config.toml
n_layer = 17
d_model = 160
n_head = 5
n_kv_head = 5
head_dim = 32
d_mlp = 512
vocab_size = 8192
activation = "squared_relu"
norm = "rmsnorm"
norm_place = "pre"
norm_eps = 1e-05
positions = "learned"
qk_norm = true
attn_scale = 0.205
bias = "none"
tie_embeddings = false
parallel_block = false
extras = ["capped logits"]
init = "uniform"
init_std_qkv = 0.045
init_std_o = 0.0
init_std_up = 0.045
init_std_down = 0.0
optimizer = "adamw"
lr = 0.00445
beta1 = 0.95
beta2 = 0.98
weight_decay = 0.2
lr_head = 0.0285
warmup_steps = 385
schedule = "wsd"
decay_fraction = 0.747
decay_shape = "linear"
final_lr_fraction = 0.05
batch_tokens = 65536
seq_len = 1024
doc_mask = true
train_tokens = 232400000
steps = 3547
dataset = "wikipedia_en"
Each number is 128 + 24 x the weight over the matrix's rms, rounded and kept within 0 to 255. Layers, rows and columns count from 0. Numbers have three digits each.

# v: layer 2 attention value, 160x160, rms 0.0539, rows 54-95, columns 0-79
# o: layer 2 attention output (transposed), 160x160, rms 0.0582, rows 54-95, columns 0-79
# q: layer 2 attention query, 160x160, rms 0.0633, rows 64-103, columns 0-79
# k: layer 2 attention key, 160x160, rms 0.0582, rows 64-102, columns 0-79
v54:133066144119116132123109130139130121116168140105158114117116127145159110153141122114123131157144148126134094125131144114123169141128155112152104131132105119180124153141085123139137119107127103137118116139163138123100146128136134109100144138
o54:114143122091113093109166171087116139123156143064135124121120112123090118077117112100125114147139130110075125112119105096117122127136128146116078132136105100141137128137150128114166100125132150127141152098132131097146139149121159140154108169
v55:087160110111122103128139128144094132142134172079128144108100145089110152149102126102110103166137100186117166133121128157098107145137144128111072166146099157113163113104120148148069097155162115164119139134136155125117091129179126131149125117
o55:139109102096084076076106113120093094122116103158148151090166167092097124137080127084130140144116130149151096173117161144119175140119111160146130143146086160149117110121157088183088121151138113152107098123096119099093105109117161099159137138
v56:069178106109141129128113115131127137089174130112134128146111151131128155134121113111126120161142143188107145122143106131107115122128155132106108105162132187105119108138081140165073138169133120127127141167121121092105103131116117126137077110
o56:125125130068102091112090126060098071134140086152098141110151146079106175127101113092111137129101128152148071119101143093112158148152139156175149129135056127122140138105146096166105149139160125155109108101112118098102134157113119125150113165
v57:104128146128124117143142123140120127090177125145133123158139112078124135100160115118134116153134146166134144116125120120153125132144123136128084128144132149119121107128117158156128131162179108125121118155126130104159145132117113156141101126
o57:105145132120119140115123132103142112117129098109125103128146111087140142097110087104130131112086130154117100130091108138125159113178119139155106124133090148155156147135141141143112112153138173139113106079134091118098145172164133128152116163
v58:112107067132113135133128134114143138141073169148145154113103128148084144118104105148111119143126080141098158132138138152128116140121151176135132152154111144137120118101105119107092147123110109108115159164132152114104167117146138127135079134
o58:172088143114111077110110131160105129119141116157131170116163146161096133140081136083104112143121103144165139137160149158088145162117153175140152153139111108131115092103100095160070135096095093118136122132115145154164083131087128117092137131
v59:159174185142154134148146124139102131118131094131122117169105126069107157156155131109113125149133128164141155138121108099162166126116137120110135101116162133170093097108086137149148210171101166136124108152127165111168134113132117118106107127
o59:104121161161145116149109141094100055130119059099139161121138100113092132139126138119123121140054115103086164122106146130143145145189137136139169114128145113125122159111147159111105119164121125110160105108134146141150171144114147131112110172
v60:130167086154146149117131118096118130103110144138120142140112159114098152112095134135103119146112094131089147140171085132105163148144132170122153092111122126130065117087132101129061198134079129107126071172127149088114154102132093123130099111
o60:143070146111088095151087155102096098123149094174101153120178160160083146153083148121133154115092134142132192127145146145107153178133164128184163131108158118132109153112176126152087157122110108130171099139119123129161118117066114126090118157
v61:173138145137132121096159126128112140105142112099106123154160124105112062061125149162100133083107109097115119121113105175124155171098110141140127078148145111102131128118194142093153155129120107148147046129103126115160117128157197134086123115
o61:154117143133106131153101126095150135130112139156124060101134185127124105120110087134134112112069140127077173147120073109120146106128144091129118147077199146088141114115121149129176166112110149156107114127134097186133157115102085097172142104
v62:134126160073131115158132123134173136079145095144113122100130153185094095160100141135097127093133149140107118114142101150111097147106124118133128112175112165121131144159144117137083171135148106128125118132116135114108077145129188131119105130
o62:140158101122109108128093109106092153135130104136118094090141155089123148126109090100115088129105140167131058092106111088115150118123123130139170162100127112099156132113125142148182197133133103140096130118139123143126145142098120114167135125
v63:139107096178114146101132116130134125143170154119130119145141123043160147113176136131161135145160175159160121127105144117137137115176106083131107169090123086148135131130148147172145111121162144132116112114140126133160121117124074152136171119
o63:084140112130120166116160154116167134130129133105109124176128107109144132086154133152142142119129137127100151141105106145137129122155100109119076098148112141158145153160164146100151073153134199132136118107131087066114141123157142144138123153
q64:124121137173131086113136115112114097129092128128163124141138151122142124129172100132140145145111135157119103101125120111131109138121113092111096107118097148151130147116113139125136112124131103087130115118116104218114143151176135109139134140
k64:132122122093137149125134059106155091102125142141126154118093146135107138100117116127166118113122108106108152165108134127113129160154148150125133126131118107142164131122140155114120150127094165114114115111132162130112150171134097142112128073
q65:114128117171108102124139145115110106129115148100136130137147131117120115128158126119117118140135138140087093125143134118128124112084126102143128111123128159110124125121114129078144118126134084125158145132124127140175121144131151112143132129
k65:134107120134117138102115087119139092168146150145125156104115152147093134131099136141151100126108104111100089135100128103119106117126112117111116115121120117115134149141113154090104123126109127139156108075145173147098130158153136122128103107
q66:144104129138130125131115141125147150115096108156142104131128139131138147148125123162125142110107120136147145096120114130129113143146119121079135123116089124143120173138128118154131133113125130096116083095110096172104150098167130100112136167
k66:124157128100117140111160091111145103126124126135110173133115124129140136107122134124130107101127113107091086191135160096104125085100150130138125137116154117089141101135103146121114154124139135143152143149150144109146144150105133138137124092
q67:088170119130075132149171157139112116155182125135067190125133125131124111180088156104081079110165149092092142156136196120099156053066117133176171140097188145072123088152124146099135133140120107170189159151180152027152075090058162163142103115
k67:107134130152114114137119179153114151150123129122118107139133140103127116135127149120106153131147135119145136111121117117142132114097117125135132111127127136122122147127140122111132136129121109122134122115121127125127114098122141106139132170
q68:128147135102103187134161102134117141153164118181070177107114117132141133167070160128130094091129109107139154164118137103110135100132140145150159143112171098119136105137143135158107135122134163170137126112154144049101105123118124170128104109
k68:109138118133124128134135196147112156144130125120108117144121111122140124150123147111073127126164144131143140137144143119141142098086126131142140125119141145095107111155147104120138149124142105146156149144127110106145114067087159118129134175
q69:120136110146119109129124225156113153140135158122132113150130139126137130142132128128093141144145139122143155122141131123130136113116127135137150129115117131110115130142131127121138137133114099128143138138127115106140122068103163107135137179
k69:131136138131145101096114112100093095153091142118140147147120125131151133105162098123157121146111164150067106165106113128110093146102134090120085103136119130151125086124133168100122120120156125121144125127128125146157140170165131126133142101
q70:123131121148115121129128216156114154137140159120127113143121139127132131147128132127100137153151131120143147117135128122142135118118139140139140130122118133112111122132137116127139144129112105135138133126124120095135112066099152104135130186
k70:123149138138130118107133118098112102141117118129117152131126117126128119120136125135136117130128172137063087163128127094111127110089121094135104110119131125114119088146142144085124123117172096159174138101143122129164124159130145128139121103
q71:129131113112157131098119136120130124140106137113172116113124128115114142109127132133121125111127132149142119142126135130117142122133124146120104127138135116128144134151136118122129153117142129096143121132136128163149147144133114122123142124
k71:107150110137101115152142119126145106103115140135110169138105137140125141166117129099114126116132114110107108153147134136115114097096098111120131138100138119104136115129151153110122131119141150156111109123125161128151097130104148131104131098
q72:154117135126165150111117069144139131113126126136143105127124127132138133093107125135152159113103128142157139130121115134124124138176150139115117124142113108157135134111131147167116127130113156126091128127115122143098148146155122157115133108
k72:123109101124163130125120134135132163109107115117149087144150131117110129115134101132144155139141134135156174088131124175152135152182152161120139138158116097150124126102142138152137118148128136136094136142096112152129155111143107149114130135
q73:162132149124172159123127096122126151115098133131151089119127141123136143095125132137166138108112094156164142125116094113133135148176135155115110118156109098160139153102144135170120136125142171098086111127101109161087153141182114136100137119
k73:110143121102124142114132106134145104158138139137089169136121118145132117136114133116131090139148149123098126164104150154102129111131141114138137131099147110110132109140111152120102145110116131166143123121140161102141103148129121149130119096
q74:101137107149111074120135168114106096139141129132128158139140125124110099147161132134099106157163158111070090127138150128110116096069113095152131138100147160092096112157109132089156116114147053129178133120155132129177108121096147100153123145
k74:141102134135130135144119148132142150127116112118150075115129131112142134098133131125132182129101074131157162095129085142158123160148117144110117110159096149151118158112155109147136126127111142098084108136085108160115161120154135113116125139
q75:128144096149131094132121207142118127145141150122135126151138136128133124148147125133091141150151148118121136114133148133130127103105136131146133133119121138116104126154134125111132134124129093126163130138134118117137106088106146101142143164
k75:097127144142121111120135129112125102138125109125138128138145127100118129126148129146150129125146147129121092118100121111141136125093103107114114125128121118127134117140134145103146127133129110132132131128129123136152115149126145125136111116
q76:112152125098131128112107177173137151148143158114109131141126126128119122144102143142121131131158134109134154137135140135139150106117131157149136135122153104103140103152127125106130134152127126139135159139133137067149103093087129138115131148
k76:118134143174120102142130157138123146113126125113109107119172114118118101123138136138115131147126148120114102094126109162141112136096111113127132119113132158126116133118127114101148115139148090163137131140131107136136113114140164113140139150
q77:093169123126075147160151173137103133159176138132076168125138123126127111171089161118091094129160125088113150143141164121120150079086120130169173143106179133081125093142133128099132141145129116169174149141157152013141080088062136141134105136
k77:118135137168118109138127184146110154143124125120118120134133134115135113123134138117093139139132135115130127115140118115133136123089114122132134119118127164107104135121134102111140122127149093130144142127128117126125111092122156106156138184
q78:114149119135097108134133155129116106149153123123125168136120141122124109132128141136118116154141148105102102124149151133123135125074108126141116136130156153101114103137130130094141131135137093148160153126142150100183108104085138137127126128
k78:137110124145128118139125128108110129137117117124117116115137130122143134154143111132122142127114099129150149105164111130131139131130117144114123122135116146152118147112155109125124131168118108144138113133107099149112125120145138108115108151
q79:108145118137096112146129182129124113139133141106118146136138134114125116149146140121111111143160139124104108132136144124131137110076110114147143129128149147102120108145121113081137133120140094139153146129140146100170099112092127120139128147
k79:122136128166102124105145112116110088176150134149131166145102155127131127149129149130126077124127135128103094149123135093094120100069095103123105115098146149116128129148114152097125117118119097153169101103137151129118084142136160115152102122
q80:136136140091144196137136071115141137123148107147114132122115122132131135110079142137150119103108112126154136147118128122122142130160132149133125129142146096138154132117148126156105133130126179120106113118120147094097141143136096166123116101
k80:107137125139129127134137179146117140131149126126090130147135115119146126150125119121079132125160128122141156131155137137135148098104125133150151134122142148103118114132142147142157148141116107171141149134138112098159106047092156135120114162
q81:129117128183115076123146138108114112124109123106142130123153138125139122129171112118101121144124129125093102108142140132127111126097126111123127122106105169132129117116117123103158126141129100118153145132134106174137128139132164100131130141
k81:142127151104111136116096082109142114147121146134119139113103131117099136115111144144175122135105097120111099143105133104129110138156125114116117107141121113129147144121127109122091132125109154123113101100112155143107129189155091131117147084
q82:118142104132117097097130170128136129129123150125119141138122121112131118148107139109121120120149142125096132129114144144131118119087140124140134146104156145111107122173120113088126113121138096125160131132133133109141120132106147122141131130
k82:117121142150126128137124150134127146107127116125150092117135111088122114115138128138122141119113137138139135100124108123130102141120118124117127131137122119122121114135122115112122127137150140118106140148130116138119144114130127113129115147
q83:111140103169097077137127158116099105137128141130136143132144120125122107141154130128101114138136151118086104115146132136121129115075118103146128128122132170097101119143120125111142126113153079134161127136142131124169111135114158100142130129
k83:159121147111121138118123115135123128151116118135143112108123142142142136118134128133134144130113120113138146112107117100123121141158107147121117148132126117142121151147127114110102108134109141093143106125106115158101149141162144099129104137
q84:100165123100097193153152122119136144138179115158071162116132120126134126141064152117115083086132113106130147135135157124124158108131136138157173136135183115100139115130146121144111143137130154146147141133140158021102115100083124170125102104
k84:110143126146110123125134202156110140165133129121094125137135113112129110138122147131075130126153143122127119128134138119134135090076128123147130128112138128088102109141122120114125140127132087147150142128138115109141099067106164114150124188
q85:135136118111143127111113125153138144122143135108106104150137121143149141126107138129120140135123109119121155124124155150136126110144142145135127123141114098127132142132115151129119152145110145131124161161133136089131117126113125144129130118
k85:099126116133116120124125126116131116149125136118149145116159154099102128145116147135154120140159153096126073108112140101132132092104119116147122130138138099121141132143089159093132121120125090118168146112153154141135130142134119123157117131
q86:142122152137133157121137070097128116105105108140140135122131131120146131114134141125157111094104110155140103118130109113130114150134117118093126121145128152147137150106129125161123113101139141109107099100110113165089138154157123133114119105
k86:124133121082129160115143113121157110161129129138115137123099117150127147130101145134137093115127124132127148163116147124092125100139174125130123142113138075101133113135106113145081145118112152128123117131132148115113125131128106141120102106
q87:129116158102141181128131087150153148117151136115110120132118105123114137103082132133155131122119113123135138143109130113127135138174124154123126133151127086124160109095125148142123144133107159125090158132124155091115134126117094172104122106
k87:124103101138132121145124160119114147129126124110070116129186127132107117135117099121122144134115103114136148105165123165159129116116136114149147098126127179127099130113140137126118129173120078148153136126135106129116101093147113135139140148
q88:129123125137128118124155117110147134116113097134163123128127133126116135137141127125111137134118116114154116122133141100130130128138115125117129129116114136142138164144137117142138127112089142104142093099130127171096142120145128106123128156
k88:124140124108105142139148117126139099111141121131091170119092130120120136122114132123123149097122079110110118185136153118123130105110149113144135112125131127106139097129147136129143170123116132126120135104163135106145136135108088148120139087
q89:125105145121150165134125102106126129104115112129121126121116119133124139114134115117144133103114110148142130152111109122125120165172135123081110124134120111165127137123140115154110132124131160107108109115122120181106156142134098124114120118
k89:138150132106122134144123121116131106123136143140105157114103111124132141134118138113113119108124126142129140164155125127134115126112114136133127119136141132125131107124130108128096140132136152123112124124111151109124116139105108138101120119
q90:121136116136114117125128213160107152155132157124123112148124143126139127153123131121088140138143140118146162121137132121133138108117133142136148131114125128103120130135142126136140138135114113134148148131129117100128108063105158111136130175
k90:139133136127155084100098128095086113138100153095145133140117112144153134088184097122136133173123189157082116165130112144109093166110142099120079118135106136180117084121123149101133126118173111120125140146126110154150161163161131109131163112
q91:104136118167095080140136173114099103147103144130136140123145148123126111150172132135103121151147146122101100115144136121126131105075104096141138124110129169117113113139118117084146115123148072125163133119133112139165103132130167097146123144
k91:145119136142133142107137098117133100135127126150140134145088161141122136097135146109139111136102120140101117142110125119113100151141128144103112129116116130123130158122135124128142112082098159119115081107107155159099137159140131118139137104
q92:114124131173102080113125158116112100139120135126119157132129129107131118145155139128130120145153141130101109115138141121137124114077113108126105137108126154125100105139127118083146128135146082119150127108142123141139108119113155111128121141
k92:109144141127117140122120119105133106129145123131099122122089138106123119125133134143139126128095125132117130140127127110120108116104127116122119107137111112118141132120141114089098144158126117144128108118095139137111103159117128127112132107
q93:121145121137120114139132154111130115128105124120129130130150125144107094133146141130108091132163128128098084108146133135131142109066126121150145119119160154106119113127104121086136109125137082134161138120135130120163122125108141116143110142
k93:116129132143115133141140132130123124165135132120166121148112137118128135117119119137116123128128114110138108108127116149127111145137116158126136137131137136140137159099125144168181118097121129168119113110123135156149144131147116108137119114
q94:172099138159196103084082111111149121105072141091186074145145134132149159079167095135170185157087104160159153104128082152147091184180141126074066098156053113197131159096137117168110143133118141070088108136089106222089183148186112102111150141
k94:133133132084123133126121079108138098114125130132115153102133119130112122117128109144166114133112116126119127141125136133118121141150124127134125119141129096139142109121127131111111134153126136124124136136119139137117137173146089143115129087
q95:112138127139102095139129178126141113131111126106132148127139137132110117141146134121097116149163139105093108127127153125132136106082099111147131124112144161114123119152107120075156126124124083120144133132136129141167112120104135108141128152
k95:134146147173092138120140095121104079152141144158152170136081165134147119129125140120126092119116098142100103158124115127076107109084112102131119103114130141126142147117120160134137117083101127126138080099148165120123115156140129128139149095
v64:126128152123145163123138104124154126150135118156142132127094135129098132099118145138156120131101112150117120119056106099127081155128114085090105099106123142148152141082121141155102113116137179136112101083134151153077141147188115141150109121
o64:135120137110150190138126058142137124135125112168114135109112139126124117128089136143162127104099125137171125131127115118119137154161122144123125155136130112138148145129142124159119119119146171125109085109115119128087127115152099151118115111
v65:125133122104119081104105154158121129152116149092085136134151102122153147166166109096087139148161146118124120136134146163113134113090126130132148147126145157121122094135085161120143137177129073137134186153168141118180083110086127123118132150
o65:110126110166115067125108151129113098131102151103157141148144142131091102133169131131089162178141146115099076112146124151132133117090123121152106138120110167130112110145126101054160105119154074125157127142129110165171127128128176081180136153
v66:171127160107115166111143109119147125150110137156120123113087167140153158127109144139149119110081092135133138150120105104122132127163150159110113122134112101123140161134145104164101141105122193112092075110107142129085138133146127137095126121
o66:142130118089155188143120094167140179108156136142124095129121111134124132111050144129145166119133119109180165159105126145129139132165132172148136115144148093144144138119133138151096167137102179143097146136121143100106139119107124188120119112
v67:126124112079118160142134139139202141108159125142125120140128132144141134153095133132126122116156088100157149120145155119138161105162144190126178175124149103105137148153138113159121147123101169124123124127107138105113143094075114144098113139
o67:129125117132110143129133199164113185142160144121116105133131138132130130144112147118099124149142135112136152108131134129124129115115123140132159111116129128100114124117139118119121139143099123149147143130139135067133108075097144125129126173
v68:098134105130133094148128155131116137100137134094127120156152081120111108137139113115115127121199124119143130128171160151162158113112132147146147153158144139121125101144103119099162138133121091141126185160099121115176124106075135123119151134
o68:128130137150097074108138183116121128144125129083139129124147139120148123143172128113097096169118151135068103130139139122130123095094120125116142111110112144101121102124136147096119102154117082124152141136156136124151111125116141109139143168
v69:114130118082116163144123127143207140090149137147132129134114139123115127148093132137126119114142088109149149113132152101138135105154114167138175135118153111108165158128123130155118142126091165115120106114117148116109135099096108144116108132
o69:134129124114106138128124198166118189151159152128109125132129140134139139154116142130105138149139130110137145110130127127123143113134126140130150131125125120105114115120141123124128143142115126151135133126133127068125114078108142114127125171
v70:118134166157123154162125112124114117128104114156158126130088148069100120110118142144159132119064105155118134123097100099158077139122086077117102059160117144152146156079145118118112135116134155127109081091100132143068147139178130131135128111
o70:145137156084157149127114076125142161122138120138118136112124123132148162124102127163161144091099088145138151139118121103125136140203148143116140164146122088139141120122139159193105125123144173109068121112110119131079136144158089149107143109
v71:132132111097139153145127132125167131102135139140106127132117123137139139146116115134121131118128102096145141134146151124132157115169148179121154143125136113124141145148128108146110154129102158127117127129104137118120131110072103140092127127
o71:126134117114099112130117186157128153142168160120120125134124131131140139146122136120101134154155126096117146148130142131131137086114124145145155109120130120102118104121131139110134143141102124145143169143132143071140130087085158123132114159
v72:117131133167120085113117139127063128144120113098132137133178105120138100122151125115116132140144165136105101123135117154124113132085119106133112127132136155131100090124121155095147098140157056139143162163142115127166101132154162121161138133
o72:128109138167138110121148084085112094117089105128150135131139136126118110119158122119140116124116144158106098093130119119129117160107129091119112128125112171138129144128121117117135097112147102110146100120131112193130132182167118110142138118
v73:139119146164120093115134125129079111156111138115140130125122138119118125105148149122128124126132156161102120132104107125118091140104120093129092106124115135133118115117128138106143105117138094135137126121150116154129140144176141103173132127
o73:123123139125159138132123074102144085114091101131141133117125106120117125105134103140154130109101130148147100131131115136126131158137134120117080152138128122163147151141108129138126125124158136107105100122120124192119141172166100142112126087
v74:162124181123109160091140101118126127186104101152128136100115149137165154121124148130144127116069111135116123141105091118123119140139133152097102136131116119137134147126132127146098110112147179120096090116116135124101124151193135133105121123
o74:147116123127166204135143043147124163098135122155133098136125122136115106107053147117160162113122126136177143137108118141122126162162130149142132108142136125146141150114138127155097149129113170137107117123116135128097132148138119178140124108
v75:109109048093148134136123143116173137103151138110089136131155123151088122143128090127103131173152143090126115123106149155100132129130143094146158118075136125130116115137164128130127158164139096121170156133165148128134116113099102128124101139
o75:117142098133111084139096167146106086160096151162133131131116153133119116128173138139119118126160157107128137094149140131125116123084104094124127145120142157103120144156121077096180109087128091137162095115129085110182124075100142076111128119
v76:118132123121132174169146122131184133085174103160164116148112120126114108124084145156153115104145090131158153113133149091157162107167131155130153142146144113123182168136155109152127124088104203121119099103078128117076168115110121152124121116
o76:137124139122111166121152175149130179154172122137093124119118137125144141159106145114120091116121118123128154133125135106116127117134128145111179125112133110097117111112133134156109124151103156145135141126143150048106098080108116135108123167
v77:140126164135132150097131100117143121115132125164159121136087135121107128089116163143175113121104110173111129126092100092124068150131101121115109109120122122128151148085108140154104086084127166124102087098126143144081144146197137131167122111
o77:143111151098152215136145067133145147135133100161100141105114134127138133131078123141163126096091120139175128128112112117120151163180139155107106152141115093146151158125135140174099139137157187124089094110122139131069137137168081163099106108
v78:115126101090105068122111155141147117130115192098119133146096132118130169136157154091119121114200128155131143154139126126117127117117132133154126152151120117116130116132114123123163159140084079121131162151130148126149143117088144109151138132
o78:123145122116135114131101166148138109126095153075147136125146112121121133116147102153104167177127137116121092159139118166132141109114127162145099134134126109150131105153110143081117146155149097123109137146151131169162131142117128141113134126
v79:117119073082134159150120144133204155079173129143115124132133136136108109149091123138115123131149096090157138112144180119131153103159133168148174147108144116105134150151139111155129164125100142122137120119134142110129129102067108145098115141
o79:120130120127093110125127213155112165156159151127103121138122151133140139150134146119096111140152136106119159112135134119127128107108122126130156121113124129092111121127134108113139127127099116149153147130135130053146109068095152101122125173
v80:138128168151131127112146109123096110155121114143150124130102131118111141092141141127148119114116142162106120127085088111123079157115117106117098113129121138135112117101117140129122084096148145130099111110143127147104135155204141119166126114
o80:144119144119166189132140047117139119106108087145127135107123119126123119113092119138162121098091120153166113131123118129116142157163134135120093145142127111161153167124134140164109131130152167113100096117119128172083144163174092163122118093
v81:133148160178150113129132100118075101137116111140147129119116109114109133108169122138161122121096162174098115134092111102126094170120118072112075086132114138165156109099131144116124083111156153146121125102113127148107127168190123123141144103
o81:132130140121146146123133053104146078126110111142126157121116115122123126119126119128158110105108114138123106175120131124128130129141132132126114141132133118145143117132113143139128123125150152115109118130121139160110142165153108140130127088
v82:140121119095119080091135147140141127162129133104118124142126097138161177148160130103114133106172144138132132150134159140110197122141182132137142222142115125115124099159107134134174145122117121122133174173129125111173136120094133119124145138
o82:127141106168131148107139142155143106100114128064148109130142113128101100115125122109086124170131137119132087167144125168129123115084135171127110106115130124136111114150120127092107141165125098125125151143151144139165109131102132136143127149
v83:131126078090110099138110162149145138123127171101107122125146134139148158163134114111098132115174134109150145142186155146124181095137144152162168170148127111106126128179140112107167168166088079128156161176121120115172139097042128114108150139
o83:112147107137112071127105216144126124125127163075141121145141113127117137125168114126087149175160134108101121151139135160134120094089128129143130113119135127125109087141112130083143149150120078130136170147146143129181118116087158104134139150
v84:156132126102134181148153115115176136109137126162130120120089168161121142122095135158150121108114095107144143138128128095125162132186151160118132134117112089125135165146154088157108146100114208112117085098103129124083151132110112133091117121
o84:130138120086126165142120158159145158129175137144099108121106110125149146125085136122133127109139113107160183159118140126131135101141127157137151108134154089121134133118129143159117167137088168152115162133125147067114136092090129169103116123
v85:154125102072122144123130131118206120088125179150128123137053172138100171116103161147155108098148094160133166141125119086112124118168141139139136116119109077124156164131154101153129173102070178115117084098128157134083176121107119117141129116
o85:123152116063142170142088182179153142137134154113115118115115105130140157120107104160122162142130130095180151174126125163132158110152132180131101149147144059143139123153113140131106183157132145140082145136139139106140131091099102172073113106
v86:127129133182123092126120126121077120137123121121144129127139124114103117108147136120127131133131160151101110115119121137123100144100101081143100111122124143133121114120123141106145093122151082135141137135151108147134131150165147108166132123
o86:127123142138145130123136085088134078120091097134130147120125118123128127118154101133149107093107125155124105123133119123125129154128137103109092148129124133150137149137116125140140114120157128109120104121124118185118133169171105120122133099
v87:103138099152130140185102132123119131105115133115118137113151120087086087144116118118113133164126129098123111104133120137139066126096059098137125039114148142138152137097149137114098111166137092135139122104139145131107099125147113138142103132
o87:122119139114104073135107135102095124164116157183130160134132173135147140155177125159147148123135130129093134081124129092127119130147118074130145153137127171121138126126138104107172094091156113131152085124118084134134143120156144079125149118
v88:154121159170146167122152098106118117122140095161169120116085140138117130095123161157175117107088112155124126117102108078131109147152121119102092113126117114141159157117144108145110089073139182125102081089108119150063163159180117135146125103
o88:136120144108150194132150067118152120128140102164098137111106114120138143124084121124167097074107105138153143158112124110122128142159140148112125130130129098138149144115121150180111138136127194122102124123116151110081138145151094170101109099
v89:132138176184131114131141110122066113160110108137152118125109116111127137098149150135144124113110141165110121136106106107134107159117115093109083121151111147153133120117113128117139087099143134135110120113121113138126136158186137116158147115
o89:134124145126151162124144048098150095109117096129126142110123112119124124116113112128159113101092116153131104160123124124124130141151137137121107134134132113154145135126126152152111122136143161113106119126126139172097138177163104161133129100
v90:105127107145129073124105153154099130135126146095109131131159099112124129154158117100103140128185157126131117124151159160115128120101123123151136138135145158119117095132093153108164134147121057146145179153144122127186107114087134119148135141
o90:113131125159113071116124161108124091129102145091152151135149131126120115137188110136097135166134143131091081125138122144129129118091124118136100138119115156126123104143122122071153109142152077116154121147135121165161123150141149085159141148
v91:109131093127134106163130143117143135083135143116136120136144113101111131112131127134124121107172129126139139124160156128128152128136146128162126123131132108129133114138140113112156147125106112124138149149111126128138156112091114121139145129
o91:125151134116110101121123197115133115137132138097126141122126122129152148142164101136109091144127126122101122145142140124131125091111129124118133132122135111118120110135124152123122136142129104126129144142145136116145126120110118119099134132
v92:129121149165116098111131126123071119165103125120130134110144138120114127121142130111119131131117172146100111127116094139124105141089114075125092107119119143139111104117126145105132102135150085136142131133150126144134115147178145107152132128
o92:128127129134159130129124064100128082110085108138146132129131120125116120103138110140158143114116129152140109122125118133126122158135129110125097142141126138158140149139118123132134124113151125110114098121119110193128144173166111129134137090
v93:101130103153138090135115137146098130115133123104132126144189097139118097134141102120108138147177172119127109115146140154116125124097119113140140140112141150118110090143122147098147111149153066142167171158150115129181110121105131118150128134
o93:114119129172107073119144146082115076139104116122135148127135133115125112135196125109117092131134145147091103090144134117131121132081121082117112129114115174117116131133115109099168095117144079119170108123132109162150124145151133078145135135
v94:149128164137127161125136106137085125163077096140139124109128158112160140126128130147122143126038116112133131135142117122153148103125106159102099091144121125145126161133160121126099142147136150131124097111112114130106129146152125141097130121
o94:134107139125136111145120078124122169120161128147139106148130100142131132131087152111157159097145105126129171116109132114122110157177141098158170100131153143125124115102111127156116129108108164132133159127098136118095116157123132144136124112
v95:120130125172105122144156111116106120127111125149178119126144144113112118102111136141151122107122116145113127126152125115146135129130117126122117145143118110121119145142157087091164103090140127126139105128097103135131168144153161113155150109
o95:156120152112157171128146109108138137103115112108116092126120076128171136100103118115164114093108122147148154151119116132131120150145149127119119093145139109149149147120100143176077161152090154127090123123124136145100108183156085186095161103
q96:105140112107105100144143210120162126123142128120129099126105114139129122118152146121099110160129105141121102154136132121132151122106136110139123144117131141131113087134097101110111169114116118100114179106165115164132118105085108119101149147
k96:119118134132130108125072132119165111110107155078108123099145111121092117127137122148082156178126137115108093135114115151141097119136109126116107123129102099124110113158111100084118157150140097114116144134135143159135139165121119113126124117
q97:179094115148158119120094143150091115122114184103136102151156173142146135136115087154130207154163152084148145138121075202141078145125116156125127092147105112116123158124161138150149182144093085129116135140096130134132148118102163097168164156
k97:129141115157153102129108123113111098116120134102164126150132133137120120078157107124143143163136124149109097143118120166123107150134113124138098125147113154154118115107124155124133140092104105084109148125119143147140148173136123120145148108
q98:181100116117129170121102089139114136117142156146122167130158160144145135134074092132132212142149126100143092117118108149116113140150128129132117096116105123116110164105147147156169175144113108149142143151123140132128165158106158151155116143
k98:128122120121121107158211184161091170105138129121148114160097104137132149140153109110106163116129119180104138150163139119123152148125110074163113079114101146136097127067173144158154155126186098138182126096173149128144182085134173112163134160
q99:119147166114111135133170145130142117155133118136119147106094110130158125149154139150154083122141131154105124160139153125112130152121131143108123151121152130134118077146076123138106139100136150127123108069164133128117091145128103127095138119
k99:159113175110119127117106127142125146171139183164085160111099136159135133131090147137094101120133101098155141149114127131099139117126144145103161166086119107099097148144095099169103145113119166123136114142165134108119100113134149104125139149
q100:067157122113107103142165162125169141134145069138137128139110095128118118118154137117117062131117113140135131127124181077116166099106141117130139162116155129124130100179104146136113102109136145122151141125160129109133095094126098158097140125
k100:121114130138112123139141166167125149151135118105112118119140129125128128141125110134085155134131120105144144110120136117126108106142146146116156134106124124125124160156123116111134142146108110149154149148139115117124134098129121111116135175
q101:090138093131109118151129149150123139120131086139149115175127132079111122146103147100110108121149143105156150100118144075149148074108111145163147098141143129108151177170143158114133113127123132126158103129116135102135117053127130156128123134
k101:121135104136137093137131168166136156105135131099163093158147136119124125125163112123120160149147133123145136099134134132143126129138120138126160106134141164140145159129129158100179137147090078125132144131126104145160150064084138106123138166
q102:119156159102121105126187109103141155112149129155101180094139110141116115155111149109100096129100112149085115140169123092117138131108135105166151142121152164133128113137114139130135103136143124094144134113136095110119122144154158142153143133
k102:130124123130116128135153150138112163130160106140139128110139088119125150144100147157096116124159116095148179116122155096116131081109135140145177145109133116099118133156106106159131138124137142140142139146150109099089167076126129132143143158
q103:147106098129135158112126168175082149153111180126111113140124181129151174148102110119062191076140149111172177141170109175144112117149147145126167109121110108105126171109159137148162132164115116127106117137119137100114141093092152087136102147